config.toml
n_layer = 16
d_model = 256
n_kv_head = 1
d_mlp = 512
positions = "rope"
qk_norm = false
attn_scale = 0.0884
warmup_steps = 551
Each number is 500 + 50 x the weight over its row's rms, rounded and kept within 0 to 999. Layers, rows and columns count from 0. Numbers have three digits each. The size before them is the row's rms in percent of the matrix's.

# down: layer 4 MLP down (transposed), 512x256, rms 0.0393, rows 408-442, columns 0-127
# gate: layer 4 MLP gate, 512x256, rms 0.0458, rows 409-443, columns 0-127
# up: layer 4 MLP up, 512x256, rms 0.0454, rows 409-443, columns 0-127
down408 096:501508527538511521502549476545384483461519475540512491575461466448554513437562469409417515578535452454501488445447462448420525516472528417532556521486478490542399533515477510509490484471408473572650530444513453561525553588491509492442487503488457556550480499490393540532495419468559493530467508609468528540520497517475492545476511542475469549560624521559531559529578442529390468428478
gate409 093:531530516489502388467411422420490533459512499535458427524457543567478498478538504516506597493480435491529456564515534596527633481511483553587500522449509498592503430480502549491499461561521403517451489506512527434453590439411488481511488471519506536556411511541477430518519558476452521506525534552434591561462435523569583640452538480487495500502487429461523490470480550481525397500552
up409 095:404517438479513513471512462501567423460531520535559486562423524494492517491462371468479561487550529487458579355525537444440480526562444482541566545604513523443487547477502541430506640523553502417466510522471481555474497535480412442455523518629536441458551418572468563439481449402513525420539415502550439512585557529445471432492459501515442462560460479478463468484399544623493564518545
down409 090:454462501471555364604470459547542499518633414487435507431525526540482452505507513557489555461517534477470544533506441357446499528511453446569461449487477513493625533540462584534559475517467564469301439433541449432555492487443456422585510496477548463513541516428509548492511487495509467525544485421522466548461502477492504408485404503501547421470423436476534497570499495510464452380479
gate410 090:516454596499496536463441489530570493543487443431494503520402540433436486545485499535466457523434579417407506568456536489518571516502456524482475540573512532434497489551429502525471469508516553574453503463489462500565494464551520471417500541478490555478490508455506481482538530460513457444537514529508566508379457438492506551491504468457599526488507432597486468509498480429534440539505
up410 089:518388540559485543411401454506486516556483473469539461573415556437438515455503508524512489514465540456472539577433477467471545469558436529547410530560495587415532469572466527563441525488511469604508551447450446509560521501581484457464454520441549509438559496491540510524572485509527474463526482506462547569382490467547515507467513455427573506452526427656436495511521541426437478572502
down410 091:445545460479488509435529501481394512525459515458495459492483577533506566517523500514476547516565501441490503528569423501488473556600532548542493495532531489595299474491480481526483473492570415505766495543461375587504460526542514495464424539531461408524519533573554490574487460572503487432520457605514454501555592596502489560469543472491457526470490512462491680501539488519439508558520
gate411 094:560596474530485450553482519521546391499498496525476466464503469461447446500471591384509504475532534527478510491547489447498574516570534510421466396438384594605542589511493494503470431519494460469502490439418394480611506509493411521461465554518482566566539479458514446431574561588464490517414446458378519507554471465462459503545491576539401519551508468588437567512490480561506457522504
up411 096:487557493521499454461431535497493474559490566445557568531558453538563610356554481523481537497435544521407422474543558466535467542472394521489554620554533426463424457532491532469524536563541521587485547538430536490434542561558523466505528556588412512514553555570446545497467555505567512523548594518506557556473546485473446454534420448530554569470568599427472413533430450538480391511444
down411 099:505491474504543541530488541466549445432509378451446538543562519518581529535486501453470506402487588496529549470483546489456553462509531426460491508535475493485467573517574486468448366448447494455382492595552576481556520442514475558437445491516459449432540551487504576384499499434442547543481597477430491495594528491553446418528454546525483488552580481564465443485473488450495495551505
gate412 098:468511614450517537456505495461455482474478526514483544519516503492484449556451583475489518603544524520594567549461531522390571446422515547479542501587482621484490525395508531461526426448467481575476422420530430491438494552466436449562477534409539541447446456512432452531617501493462462607502482560474415517378583496500553528495549475464514524488506485477546467442429482408498534539558
up412 091:470491550521526593508448564535520491503518478490493464536498525645426489427580510596499568443482587494518494533570407459435524470553501448635533477484503484527511464528497435514505444567568464502569480497539482515486461555590494518576529490559481491464500454498466547528384460430560536546563494474564572553577564489456450445461520449505552469495568446441543576431469526480443383458536
down412 095:515452517483596468478541487470523449538442408478423501562478397499518572482557460568400477609529443512544492577499519502438621539563495526533491475537527514531462610454472518586493514586418420464426563544517628544470495511494459538368527487476460471404447507510458469441471582465505489462524491563435449546505514504485478497475550505431631558605483463509474459497527494442426477512504
gate413 105:513563538551531599521536433576519571456407485503554479566513523456411457489509595568575479516542564608559425405492501541545468539583572557439462470537460527519491532418514463442482475530433530523442460434441490480449452468573463458464463460428454434428445508483401487458463439493443552458548445503511453531463521447462525474432550578466475536516445483431482504582503565430467533463514
up413 106:527471398437544528469488485553548475518488472546471406450467442452515545578451491582488424500550553439496581584493575535441485483497446446564534495560456454588480467555536453548622532544572497530496556520510515488383591545442512595586562465544483608500434472499568408557551529483588556507466511575471505517422502515494492442515528518426571449503591432532425460438561452584430411501578
down413 104:482493531445543504433586500502423522604561517530397534459514478515526545525492450508429357507515457460555497550513568479483483425550494453461527547498458483497346499526521522571560543560502523481217529566511521516494547530489467473479592475515522543457506491500553447533442510386509529495518580536464534496531427503483505545464486521462561481555582424519512472441441492513527547527550
gate414 092:570514558551535511516474479445542607515467491524508472603468421511466542537572604489387588459512438464449525509454515492521548511458544474570429515422535541537508498580550576502561506543423327472531523503482493384546532466403588474442463560429478560534619510421515471444605506377516471465524577441565443431535475550507505531500478574496471537438469449486525476469573519466460497416481
up414 100:430475430555422572582400472475492483546445510492486467590598518514517485610470668528442530443544523445513555559454459569471483490451544421421402562522520491549477590506528510414492568557451477562561545402521489510460441505510516494476469492486467508526566507504381447529559429508516510489463479497511491457495483532482518524574510590501517442502536480501443514541513490453502465447548
down414 091:434579484449447587450495511542354529516440513508566504574683497462478492530494579515432508600548497521543453398443542594473503468420510522453458551610529505486438614425511540498489479531511425564610576421417402461466489542517476461446445454524540433576426522582460493509494479578516514520504516548478462531422482507499600528537468493533522513497511506572461623466549529572451500503468
gate415 093:558450446420505517579410400563544508405414459561495488574558610482458474441583466421579501526540554501507560437510461514463460497521455405490440508462525530534478473496427586613535597545530565493464550536470564492467476484443474460473560510548484533577499501452553425428382528547484443490515526479525414475474532488464446516511547469530511454547504502494468471495510480391573518497465
up415 095:627489480423444494501402441563576560404473470568493544597527565519444467460548506482655503457498510556496514426494421430518494574538508460552455461468454508546543373534434579568514564522540562437468559551536575528538427557474489476429571486542490476517420497429528428480434541488468476508460581429492471422443451518469459470596554553532510464514532512558501453581505519469540516542447
down415 094:585516437455496502482474449536470592417464498548490455500498542466654498458590475402565449529547543533506527444473415480583453507516536462516480515476479479567354534492406516612498515565514501503698552525444538590482493601445490515503541451533510445506461489512526506454436546557538485486451496470476428507508455514538481565524532510411568444491587523511493567509471479461397538521543
gate416 088:506488489494411599537469519539513513430498462451510379440416485572486440624615479517425522502491458515541439487454460410434623494461499502587425490494537485542465512547531489483443575468516477421422496398544567514433583613456470578442556478501524473486458516550497496486546523526468488439441574467464574467440418508487471432454436469548480517516519394427545463439537452423524528480568
up416 089:540517467546457525586492463436477557479548438482503467492517480497420567451584529450453634491545485508521577485525473469505580502433559502434487572527410535531517586520487425521474615496440539419474479475579490474584590470444472589476400474462517501472478469437479518541548445556457524445470513498444478433459473486456463516499568454608469466477547432555552468483563528456518505455561
down416 090:467535502420520468453542564521405529465493460619423451495447550539452570514552529494538440499451566542524517505443500514501450507577429462462395480512599418465447513518516494514456445526608432511633502501450396515595519520470522470432524464646472448485459501584538502539530462566537513570491463503525522495581469551511575507445544464526551442427460591493551572486546493565473506564489
gate417 078:466503542462473398448447523508522598459434438490549497574489507368528525449512482525471549510547542502576647531528530470471466503403524538455509436425529473463500419576503462529512430548502454520505522423587510530455563553550445547551469484458447450479583467521488526495573519522580666521418517466499592480532511513371568469522511537499484539524578445537517458497502541417489541497525
up417 073:524509473528435513495485469397499644502553501475460510510465478492496516520520420470405512481464420442531497458580540434472453449481485495365491456575460535562514646490519441474416516564469494504473507546456546448518475600405458411557512544458493526510520412486487573448530463468502561529540438426524487507528483462489454521482456422486445484525465521481477546509551588430535538478552
down417 076:486458522576376612588442435524679577526579471490507466542482542449467480488493580525453436443488452516452461504495558470548598527487523451466522564464502468507675448574517518373484500479543532471271439438486546519533527498476468518538590533512536538431499433457529487449533550492535530543519588500488453520586535423594521511505528515436440422496445383539405448483500484465435460445509
gate418 096:444478443529493507491450449491512419504501527479577563438344534495488421590490481579514529466552551477506566569496494548445461525554472484580468494489456573462501393480432524381464536492529458463558508508592470510521444565503444505558488504467504535419476468451554652500438446568510524472577430462509570545451522515536452530425450452488480470544481540456453443465526532546475554460513
up418 102:496466475602428539504605605474555498495492547551529555456488444534592528384461412527460536521518497449470463465497516529463492496564516533529497542636570497483497526429503456561614536339522496502442491494506390406551538456529494441532497512515413439591513525451511495513563489424511503557495559475567438538523503497590560506551490478564546552599435499555469535505552491450432474416500
down418 101:516528546511501530448584494495457429391449492480510507534548509488523475490501551524436564512534530581526461511582524419472485425502484515510576503463482436523537465463480526493530485392531442417527455540493520518534448542472454463492384464453484451507523398480535490439487549512325543461432469537457458443565518475572555533451387510528565521611428455518550496520462543519408516474455
gate419 094:438390556561597494540520530440520519530459448454492502558466495482449423564516523583576522545574577408517435561520545570491495502410484417388531556471562518472527506558534485498538461421479637556402494508490534418501498501565434494550470452479496488534505473511446494492520493508576520599595529451468485563520544462460486528442598519460451577584482415555480466463533590440490470485427
up419 095:425462506540561564463492481484484448453499455488461431577493483520502580390562556449472467475593525530521644466501475595582524509553498468455495564514413541447444586547537578479489560510393442454466462496463481502482472444495539513599506396479376406539428426554567509512450444531519566498529553436488470470454509451503565508458464531539467592442478522490505546461533510397616470508558
down419 096:419520496582547451539454538533443433438486436473543477521495495518485519511592532484506463545577511503524516530558568614493498562499390547444511444573490539534408485484567523556469475535512504483607478482524442535493526552512483485474502492507423498659556533492522494580501462559435580436493500448511566501445505533373444539438499478541459561463533487432483544507492533444531399541439
gate420 099:539555553482509419469485451466518507431523545466466532510516500540488495498461518486427473504540448509530536492560532565447546442528471547496441526527370476573485528476533527678454565490543483445577368544541506494524494481526465524503476487471499500524402558564617561603484479492422493560488572448433539584392558487479527530512490519574453470492505444547582534462480444479475524558620
up420 097:485582578520404422501512541499565511462530486521501524483453484475422421521564487498439517490553520470494454619478533565501494492476568561557525473597533550469461480461425542514469447535560554509577494420474592491484496501522507482507567461458469569535421465555549540561545515604512467424526462548567584522514483470458471516478521483465477488441469420475423505442494550495424443450533
down420 096:499549527569590475447498501475487543493450473612483474488523472575563564517491562510495501556515556504608517515499556470458538597636415501550529529482491475549380476585487477618479555477488473460637459557576509496467501511582527497567421500528516448507477534595553552538473435532513471544597552527470481546486542641488484504610483544489428482500520504574601595497540456554408456542590
gate421 098:485416468517547565419554503497448444583482602642466462459435502524617499520521455414603396460543581515595586508481599503444519605448507450480493527605476509448505526456622481563480514509531529472470446484504575495443495459524530396504517504459624514571501541448542531514422545503589526536472398456506519449513569439457502475463459510400416468504515398518458473499514496495511530529553
up421 098:479492478518530528476501420497435521550466596591479421518445459551564477562502411391541483468512486491573590428573560500523516543503474509480426476607513572460542533415648502521518485470487491525506456435450540570471560530505496401419503547460548510578470585527549484500502585469589542515416490541402455464418570393489517547509481413439398478504525453578505544530456458462482515439518
down421 095:429532443496521540455530505495396516484472568618418516465443536517543528533521415462524442498461523466465515538541504518543446522476447524508550503544539494498360485527567422503479543505536392521759542535463439576537530599537477457495480485534514484555542594575479576601503519518546522446437466500507454461502523478445555538474506479452480501418485411434526582520544448532514605552539
gate422 102:579434479424546488522391389506534533567396440631488449500521541484523549569485547431472472481597438504528506521472554607552511449531476505562418534476394435469462502497455480488442616572547467501501497589499507514551503455450459570548492462539528424576477560455429356515552554453487507518474557528521484468519523565491395551490458481486515436483427480435474569396504460537512435524430
up422 098:499521509556520512524559532502460465494553517479488501523460466498464447626562494627480561537538576447448497589520415491530558514565571523568402482459415543488477441576545448533474537471405471503463515463530553530412527492511615421409499495501525565509536499537558481483525513551551468453456557448596528501498437515528574579508470484503450459469465488501427468566545532538393460558479
down422 098:571475530490510425538476430575676568491507476522489555525539555510477488489440508439476476472468451408459457459449584548545490468484456504517517525547480483511447548501485587522490468595525499544238479509514496473509507480463504546487533462501523476551472563388457467445447561332474575567515512564395446444536470502547514521566478532483474449525543423527445473424476578511545462493489
gate423 110:520454471534516572540538473579419424523486500502513433562519547574541559552494522483456538390512537517417549533549512468512534485538512459404455514527461479399545419495458569390478493556508541573523533533556390401585496448440560441465478536541533574483463560506502465420424437570554534472436487444473512463479539431500585429526465500471435435476616531537448582574550460438518534473526
up423 113:487501526561494568590474486627505481468444557509540478496519556530492591525468485534538532442562517517454408463518501393517504466558513471516452499565525477481550442511456578424532441522505580534506442521491522499479568468478590427471600504489561468542406602537434505436416464508618517524492500481494527461453550484486505392531444560464480461569526539495449576504588432460449453466582
down423 104:544524416504554553559537474571298491406407450509475453533461523560466531500472450435498497477600522511427428542541454437528513460657475473442530438541494472509443481459396507493372457511540546459741524453550450541518563499432566475471502481513534504549514535542497555554465443486532467472479518484493489472541485458513510474499458548498446528492541561448523603458585402432498508504456
gate424 098:462489463478411512461487429483459507550542545469489426515443532457473520479544455448465485480499476464496539478484472511530506458525522496580498507567521579512518549463507588557546554597557505514475528436533420534503414483418409398536552505470473507549535448532441582428562635433471544527453595466487487522463497440509541404444529416573492469486471471588557556436394592510520431467523
up424 097:581649557461523459432462477487492443531431519549482483497528507542458426543538523490538475463567589567519401602515569554538512527408489538546447565488518453490468461528451495488523506440513585506510589523546579546424498433495494495438625468496526451546413540586423514448492509503543450540495542437498454568513503503518558520490406463450486488548537467434460563443440456528455365531539
down424 099:469654471416540515479524503554512426488445480433489463500559502569568521499404452535496538534522474568516533477493468393491548518549529495591528500624501543474336473547511536581477484473575441494586492513447451459551588579568545505416459519517470486506538536609496470519503383504521514505482525461459426497495439600496468456515639564555458543552473514491601510451581437534473523542534
gate425 102:542598544536515435410397517420607545477481529478588452533567499470454558484594503608488502518488564457481472506562536544542446569531565449622540492489476564580521462415480438530481500580526490512446495519482565533482460501450463435543497516528506577560484409455521541486467647502490533508514450518507435520453401507402443483496392436496481505568446552474520449502477495506535419531555
up425 102:541567518486492345480459448444605554452525539524544597532556474500522544476528587543539513533575617507520532368524449458482455492512543471537452573493537467409515532566484467440444493486468420481424501449499478571522364501468494531530440436494546489463464523388513424570470492441505537495510516493617443520527496499557458556537508580531366517563363523529453440560494447532514532555487
down425 108:583585453434581460550502477510517532543558544539432549429530491511553532498551564524549607460580592549552532481461487484438467577465618397476532460499523546566446585527497520492500395455487453433525533453460513440518535515462409392534432459537495506439535484412552460549557540458469524543516452446539517487444498529533386541523452533530438518534431515583514453531417467574417397508499
gate426 103:586494488567446463512513518503571426483559514507494487537500515469588488542577574437551539453420486480493532511481470478467421570445533404514466499541473487524475520528561526489421482530436479502435538531503499492503561408599425485474453461513525588558470405471460493427434529460602473471485542544510561383520494524502458457473546520554465525518457550540449394520457489436441501494425
up426 093:442420545461550416575553514464532546506426506450515506548550440510492491473457518567441484503541522478529483474512544494490527491529522472460531491478491495435607481460443569545566479507512564437490385477473555569462442581443562562500611564518481418445584549372581564520585444377432478524558523476545488572530495517495553505505440510501542436652531451498533521452526470552539479500479
down426 091:534456516482429429581546473493719434514509444454564469550509521525470506497527530534472556513516572455533466528438500521532522511533581453478472523518454490453568513481457549462545439487468525532239407455472568519455554496495522505476588482506478582476478408323475506455502494407496485534561548519536510504487482511502513460497466453536484456591545514529471370474489487527465440431476
gate427 097:474498514537519550587615540551428443517511591486510534488502467514548533499467496452451486401389498532450529488527424504434463521608378484538446511503504538562507460426543554503472446580471405430502385557480457498543516550429471443491503600526486591639517518494460487562508542495548473433459566492507627438491513544619534470529469447530456504495549525550537577474472483504495512373438
up427 101:473478477532567501534503534530461472555498559477510493520473459571455529524426480468448509485452514518455535461526433459488392586580443484491538524510566579438434483466547451491398431530512536378518378464427412454574506532475507449478595518465462540534446495448502499477435553450521457467456534451511536404466530503531458415495454502545477452450494560540457582472493472487496504386427
down427 093:518551488439572465465577524485314535546485517603531495546524417480429527553455519448485472564503535562472441471523428510500510503539503513469483443448465525487339503471542522580381387542550517517662478533482443456512553495506500523495545550568511449482460579484515482533513423532527498477502443533444442507503493512492503522466482487515493492486568531520514567506594450479542531498479
gate428 108:541431463513434569440539554436505445471544512497573532512421534559471505515447525578579487416487475549465358554520532592475439600543444524527532534498611529508539370541541501556445504507523502469452418478450470541418552556523463422504536433475485558593451470497435516466441438508471496445477525499516480565527529515491568522532450476521540555480504490408430524472477469482430477429442
up428 112:579361383531488446410542487439455557507532518483540388566462476513416509492457501498512520432508440398456466462470540479507516511560503559473503524465491500491469480527543543476478498518555493508497472557544400527467539470564454431493443506448429522520488480520472498469471527596427517466427427378529432502498525529527508525464390428493484519482543441586564570467554541514533423510459
down428 102:584449490483468532409490483428399510453514483415465575515484562486546506515476460451492440479484535535471539480480550465461467526568475492456519549490486559471368449466507508614403540465518470441678460527556422526547538537509544451458397487437512348504511477558492592479425444550509495413391479497505465497621522598496581510478458438514443569470542432432524583503560523449486576554576
gate429 103:547429500588533559562470492502494464535436499463493476480500496524558439520516469563484637475552425508530581563447468490533455526531505493629524494521529535492488464506530458505484480539503371516564494441466539595422528494524508445490519505503540551514521516400543558536433440544501457413547468464558462489492401519414502428507433543561530429474564485444482480449519570374431419501416
up429 106:472458460475479434437581415540486411508512458539487534530579574492602439570422540491401481593475522478481547657538566566428502532478483510487471490453560525403480515483472481430468539469536445486517567516509467470572495444497428555503479501538515490498497592522568411494622517487488510395565508549420545477552523514559528472574521488467501481613436446498562491532508554492538532515442
down429 110:550509476469553466469521577502475521532494529557557472531512482464488467573460506507477540514453533496523418514511570541451600537610591499396474505520502508500600533512495537373510437553510466396389504522501452451595597483453511534480470499502473552614497506519482519552515484413527384465523531642473469508501480458485475526498446419416484529596504478556472495558566483502529473400505
gate430 108:483471533491433537422483490522450477518500469446411449454493483634563447470479541448374446502476487554489570554547454456468500492423516489473543584506604492445560481588483541534487489494455557502470497498493506399429526420475515537515495437486563569415461498481517414533436546536535509496573493479458587548510468531518432475662486405541512541521539481482574473541551490470584560475536
up430 103:469493556541476523467564584549525463488481539513450489500553505467531513511500438532515551485515508468562458364546476478457559531540402573502481441589524471493474585524595449561584548547485602440517490522517499485567418581525543578427500382449637512519458511462496556468474523471416383464488519523520498491496402439427465476399536482542455446536520603491448577507491542540507631413612
down430 110:476539536519510444533505496516449448452466485518517539473542509527444508481481472434478541508618568492487532468499475635542429515479406482557477518428519457512558465453560494509544434429554529517528390514530478531514493526428517532500550482504537432554543484430461563441493559468431486458457627529441484478521502473492536443473561434638532431448560571532470502472367539394466584517497
gate431 110:551403565558571459574456519527596523554541479416552434630446526525489449554481525564500518550442552456422461482474539477515406600549486510474515514504532461554526430544556478490584413443472521470512496535564537411471485427642491446508565520419525510544578460453483621506549553487569524489550475396499491484431462445456484502513583570577526392524448402488465426563463448488537458530532
up431 101:451577441494495490505538431532473497480466576579517578424540448489555573437506481435540517451545485480598593507441469515487537446471557513536535556479416526474483584502446536446426567542455421488475468487462452529480517505461515564496493479567535541386475546405526427464488452480458476548487582554539535440588513526576480502483421455528491547504466580475564467418472496510475498508464
down431 097:568558487496475467539466467519577392530515538536510509504457539421523487468460455506522525473497467538526486516453539494494549514505504530508536501490446539482546527518501557463430486461441577486246467475525556461429485498476469492462561481500532567438547543280451491527517506419479479519545593454502594457462500478508540473507447537559521424475548518513470364466525483448499540418550
gate432 094:488485560496470470480510540434609462494500514496496459492452441492512417393480472528487511498473551340382431404469547464592522530533558560512444540549526433466555491533536502481497455497464482405499514525502511509496560444510551537508539510500432515430471420444476506625436449504577525523438473461428501460517474490416498487516416583538453500572526435433579484562567510515569506436506
up432 095:457487518472458477500431525531503554464500554561579571406413525606442465578562487534531547519565549492552439461551480525411401494548476539638594416491532511532471410546474459593488514495452510532551536543493518639378408537511475490536538561482493435569455458465459437456499543481518542461474542584585612531527400509461567403497519540431502453524541535447503527529354438468459427533506
down432 098:563485591499437548482449599541457510474457504460528432516560556462505478518471637561523513489519471441494542528473628516532465486474460542450403508486477450464476457574522518522516530511552548449399463543483443538473505512634538441538452530453582506504516455531487512499559538467576411472573608536503527421475550457475536463446404559478528564464517447423503426445531549505544487428440
gate433 110:474483579525415483479591493441465493447477604526581468427461528508495435468523544515523471499511440536458426477544519491370441515471447460602549521591494388446474419501498501415465524494602525532487558408503556575435562534537485540564576510510473457477533440565519538522475425527499417494567510451577516458475470535479476514523491429457514456392494554495410464528553504428450485481510
up433 113:561516519500615519453405435484532640573543474554474453547479511518408560477464475441444548413516532493531482462432464586543490448395558609507534483426498500472447578510564565538496528519486535511463571556620447374550523457468476531418435414545495444576494508520489462565502489442499498491488501490558558511584521505515545457456585578499510496533508470584537469453481541564479455515453
down433 106:592550479485542447514578431512494511427521419556416518431513486532413476451474547522497467405458538474391556508541594550500560439557554479491451496494494441517442529470526472552479466497505503475368457471595484394593556545420513545503566529489429399458503507531583507483529449465462627523490494526484485530469444412573481507526505522536441464560457547563541470467449496501584566537473
gate434 104:530458510521542479456545525568448549552510554430457485636498401570475453480500511570457461541500504501570577525502482501444511486577505463504520525464579553561524477487522472435589503597389492468486497404454462521557437522479530563472349557543494521427549467491432505528487457575466465437448484615481520516515555491506585449480588545581474469461473542532472464479471484438466568438498
up434 102:513565617505440502541440467483555496541459552595568487419522627538495528457500474431480489483501445506481449382467460518572391472551470475551558561576470478490528517568495592537434504479471529452543579534432449543481407495562478472456508530493524541516570526576432576486446533374487456456489513541507541397566430505581404491466540402552513535383462451505487487449444463546482509481436
down434 106:614529523529626448466556569507440536468459489569435491460475492497419526506567518512405614426490552463500488535433513496549454558577441538450536550494499486551571552499492562444507523442529575482484504484533526537567455502487533429520476401455518562595499536508419549510585514516519561545566541469478504509523422510461547535523571573464525522405489517477500446442512495487532434459522
gate435 103:365557464532504479433491580543565620523566493537509571555503550566440597404465521500523488518456481484511480350487623461481462552499549501509538486451547486489488608432502476499452482531556482553456426457499583520528480401540581552392525471435495487425414429530436542461533542509400503494501410580579509529484456488518632488432404458497409486543469530546465466540455553549469469480496
up435 101:517519511472538437540549574513458438452498476447507456517537530429460536487507374622496527532594534566568532492445442597414471562531499451520586485559424437629510454454513573517484432442486503494493373389490580556497599523555549461447533510491478469476453485577530541564449546464454556572618507439564510518515490537575499435417515463433575516504550702604457514461504525544441457457517
down435 106:408467588462561419487556400390465505488612471506503508528567634463475465590477540543411474439469462567512526529492516608423537526472461468481499544486497481501502565452455558506465394413544461472366481478458490534598514433562450510498551513528533540511495462533575487481437445523491646491505508477548543455432494447443569533422444491515476513544438597555463608601497571476484522467481
gate436 116:589514410512489480530426512537539380496467535418553519453457540543533463422490431411596483490506506486447497504457457498503438478592527536515534415569509639532498389510377482427564479561478516425547522510519494614499439517581511472514514560529488600568426589529530401591516448556506501459450465499532514449505496556462611480515501421516517421528546471575505480535511447534495399520509
up436 111:551478442469521435548455513515509448506439586399579526434432567602507452372524493406568477482503467481431508492422492488501516532549502542550547433577530521529476438487446434454511493532432552425533503453509545600548423493529482454513536548493535608562473565539501473540464424532551518501510485541500537526451496600407607467500520455495506490478551511543423475601528486523482441508416
down436 100:487533410492490512498507531540355496475450486472532552527442517531517504472536477311581532498534563521498414513481415458535473495553554506525567537571500587544412512590497430416521482503500396409722537442545484434522499479461491508476423528527486512486466576580460513559544396521558508472475491541388498509514493545412666569520514487473445485530551431546537524553435526505542477540520
gate437 110:503405511575530563537564531508428465538424585473441504551549554556469492542463483526479509534520572472510558470509491597486461503504499487549514576562475467460558456411473486532490489580503499541549456605514429494524588534512525402463556544429615481546452500455541495447461457545523482513498462400515425519507558476454584445533557564475472466485583506626465597550547531516490538486466
up437 109:572415535566529433515609459578539474562405564478442477522533517575498534552472498527507530541502495544432540538504459532501488563498469470548509500529456474436493438493448466532468478563544428556511490554503450484470601527546510433418529530453628433552518468447486519456443424401449443496459480392489392455492516449488561432495467551452500429537485519471385510557535472567501555447440
down437 101:551502479564491475495545501490326580494437498515396480558503563544532501477472449457521441538547548452513498484429475444553467476546486497586483504601465525474371501427469481587433483577578470476738569458529434480476512545571487448421483523512588466527501438569491588485464510554450443464476397516526507536497462515484589484531506542436446493493553524515505622494572441534447546498450
gate438 085:522552562608525479495614462483497537523491470549535520479401485517463459535558494508621463500506517562503427463480462584411425509491463465537547580578576527459525398548461389407474413517479584530492437417480499520522510552554536486503453449473551509387518479646496493457478456562474586472480582476580460461542465435573461526509488515549429451541565593515449540474442483458469553478458
up438 089:535547508577527460462392517542590526470447528428556463534492526441535496460522505416493527484510409480470483460487533487493473538492498650452458442531491526466549553482516500496527475514529560484473548325443532593479405561485545544489514486500448403555394448484548450510472507527538516448454561492540468468457571509534442617474577456512517530549457403517545447530454481556486570535517
down438 089:548457481468447560482480500538480462564528491525548462422516566496489555527420546570407523533467461465520532524548519511430592499481498601539491515553528506447625472394541578537566488457465496496393469518510541438516562469392527513422482582465457425471450540564471575462432475472438460456500537501452517475516384414505548419531446459477577494516467495504473488493471465526442421452581
gate439 102:519497573506571505481497528430545626534457445445504506517427518505499518473534585493405497503476503526574438450518596486498464460518470442434513540491498473441491560439433500467493545481429585492475393468568423463537525495402497598495451523458464524359563362600548529455448476424562501509462529500488533531549459512563476475580540580495595567533502531526495566462437514452474561466423
up439 103:506477551469530550462466473455509552505501440451521446505530613469530539524548561458535535476492495539601514505483624384429539499555527384326541501490420479462532537431397478452467546506507483475523414472522553428583522506454553584440484523501475500420517478505514544528428433540453488531568510539499528525559518455461570547444560526486479454608564518527481462524488571452534566489453
down439 101:498499475519535485486414564432437383515535485497540524568501409471495466461473507489569420463567482539488473450497480504454484481436524584588420449563563568541465551575474527508490510541467404427590549463465451493469537428570488499543513448498516472512517443564569484488580510517469543494462521564447505524415517455548451477527555510453553553425517471518550541513543374531382418558550
gate440 121:560571551522508490500530555516498373453448475520458465404558500532551490497452467574538556522431582517486513479488393431512521578549446506587474492555534487529509507537558501459472415539474392489515508535559474543540400542509551480502544481419523505551546525417486564551513543532491510453607496547541522525516472517489525489357468474578587439490463527464412368368456485555524519467399
up440 122:588483402469519469451520442512448451503508519510416515585594377509524574514535443491525486483503668519577535605547433518473495481530508472609521475450458523533532474413557568504576545499460450496464527548467435479517493448423502451519416470451495462526471540483473462498555634528529505552507538537496475534419587526490498518443478447505444513454539579571391508437498514544486502554438
down440 120:583544499475564508451568576510416502449498391479432449531502533562536489562519485419576453518492542506567511478499524518447529459548563468397437453438471510543345536494569454449517477600577506477529557488514606534514505386435452512469515465469572475514518529543524450450480454517514476602577477517482463495547457470513541570449448570417498513528570601530482478473446498498477477515421
gate441 102:477442500540547468518516621543448484500476505589563502507510483583409431489508540557488485464521668531532538493563519503506535565575417490482555517509526449509510479506529548526485482489466573503535517521465527480546589516532546552470475485530535473520556621473546546451432459541544468539573493466509448531533544472512535510432555481566531473565518632542462419506501523383466452396445
up441 102:477443540523488409517546425406425479527439582553511462576453392606475412511514476595511580487537545534540547574551462570534517543488460470528566502453512466459517449552569440573521501478543510544457512593483504490583584557553461485565521562523573442477541551475567482443392454522522487464453582453474428440501495533532484504413481534570513554520565503513458521500437519390406534510465
down441 098:545551500510512492437492543473329458434523527568564551477448482502447416489481450466525554480481543578494499486537500581448487481498441530512523505499492495472398441593552470560481526550479497539761583499506516478538468528505468549481453528465483460527559506599533494525502426585467462493504485525445460496489509517540490510453484553574519564484468550588542488495492487395450516441516
gate442 086:486623505360531401401528473490475459482492465482520392534529430586455472556504527456436504486487505504553544520524596440543560503542596468517500458475441535371409580458555475495506454450555478475573489500528588483522510461511531484442594526439521453441458557516494484428490511556585436427442521505511447492531523515505541477486577473531458526548547436504512558534471547437556507472514
up442 088:472440518456545433592444628572519504454406471493535496541506488580466493438469444494490516527565427437513479585531603445486550463433583512495497533557482467499503492456494461561537441514566589497523539587384527448506495438577535521519543496495467551537390581569466480513435522546559456509515515472506512480482406532496583420533548477427492540534519448493556528491453399483484395347464
down442 091:583556436508565375491413574491433494570439502501425580528449508549484492461450436485503545545640499482526556478544590515521514446580562619535508430469525560489423619493490482501485426545511482543599531591523579476490536464547473452495568463463470503548474517544460481451459506427559464493479430550514472541515391561561562526536583478471476577406493473550566560552452478463477460492556
gate443 101:507486541552495461457535541609470612548453563539536566429466578444480548483527551420542476473540478620490545477490481510523470573418447436568488526516485503529532480414461450348573515480539567577524499461411542514513411521599552453521503506525565468515525507553467549431514528507495472494561411460473497441559450555537535466471561473488521557452547562441407469490361544539434491407448
up443 097:526349454445429479518413453512526560475566497518569565574473486474424380492425450507567520560499425504414450608488468517481605477507547490502423528505504506553440478471555468502531515393470423497508528495516560549431516465486529519568531464577500500535394562465520457446529437448471533542526561587477486501493573484448506570414473451399503568491491479493562522514581548511502583562525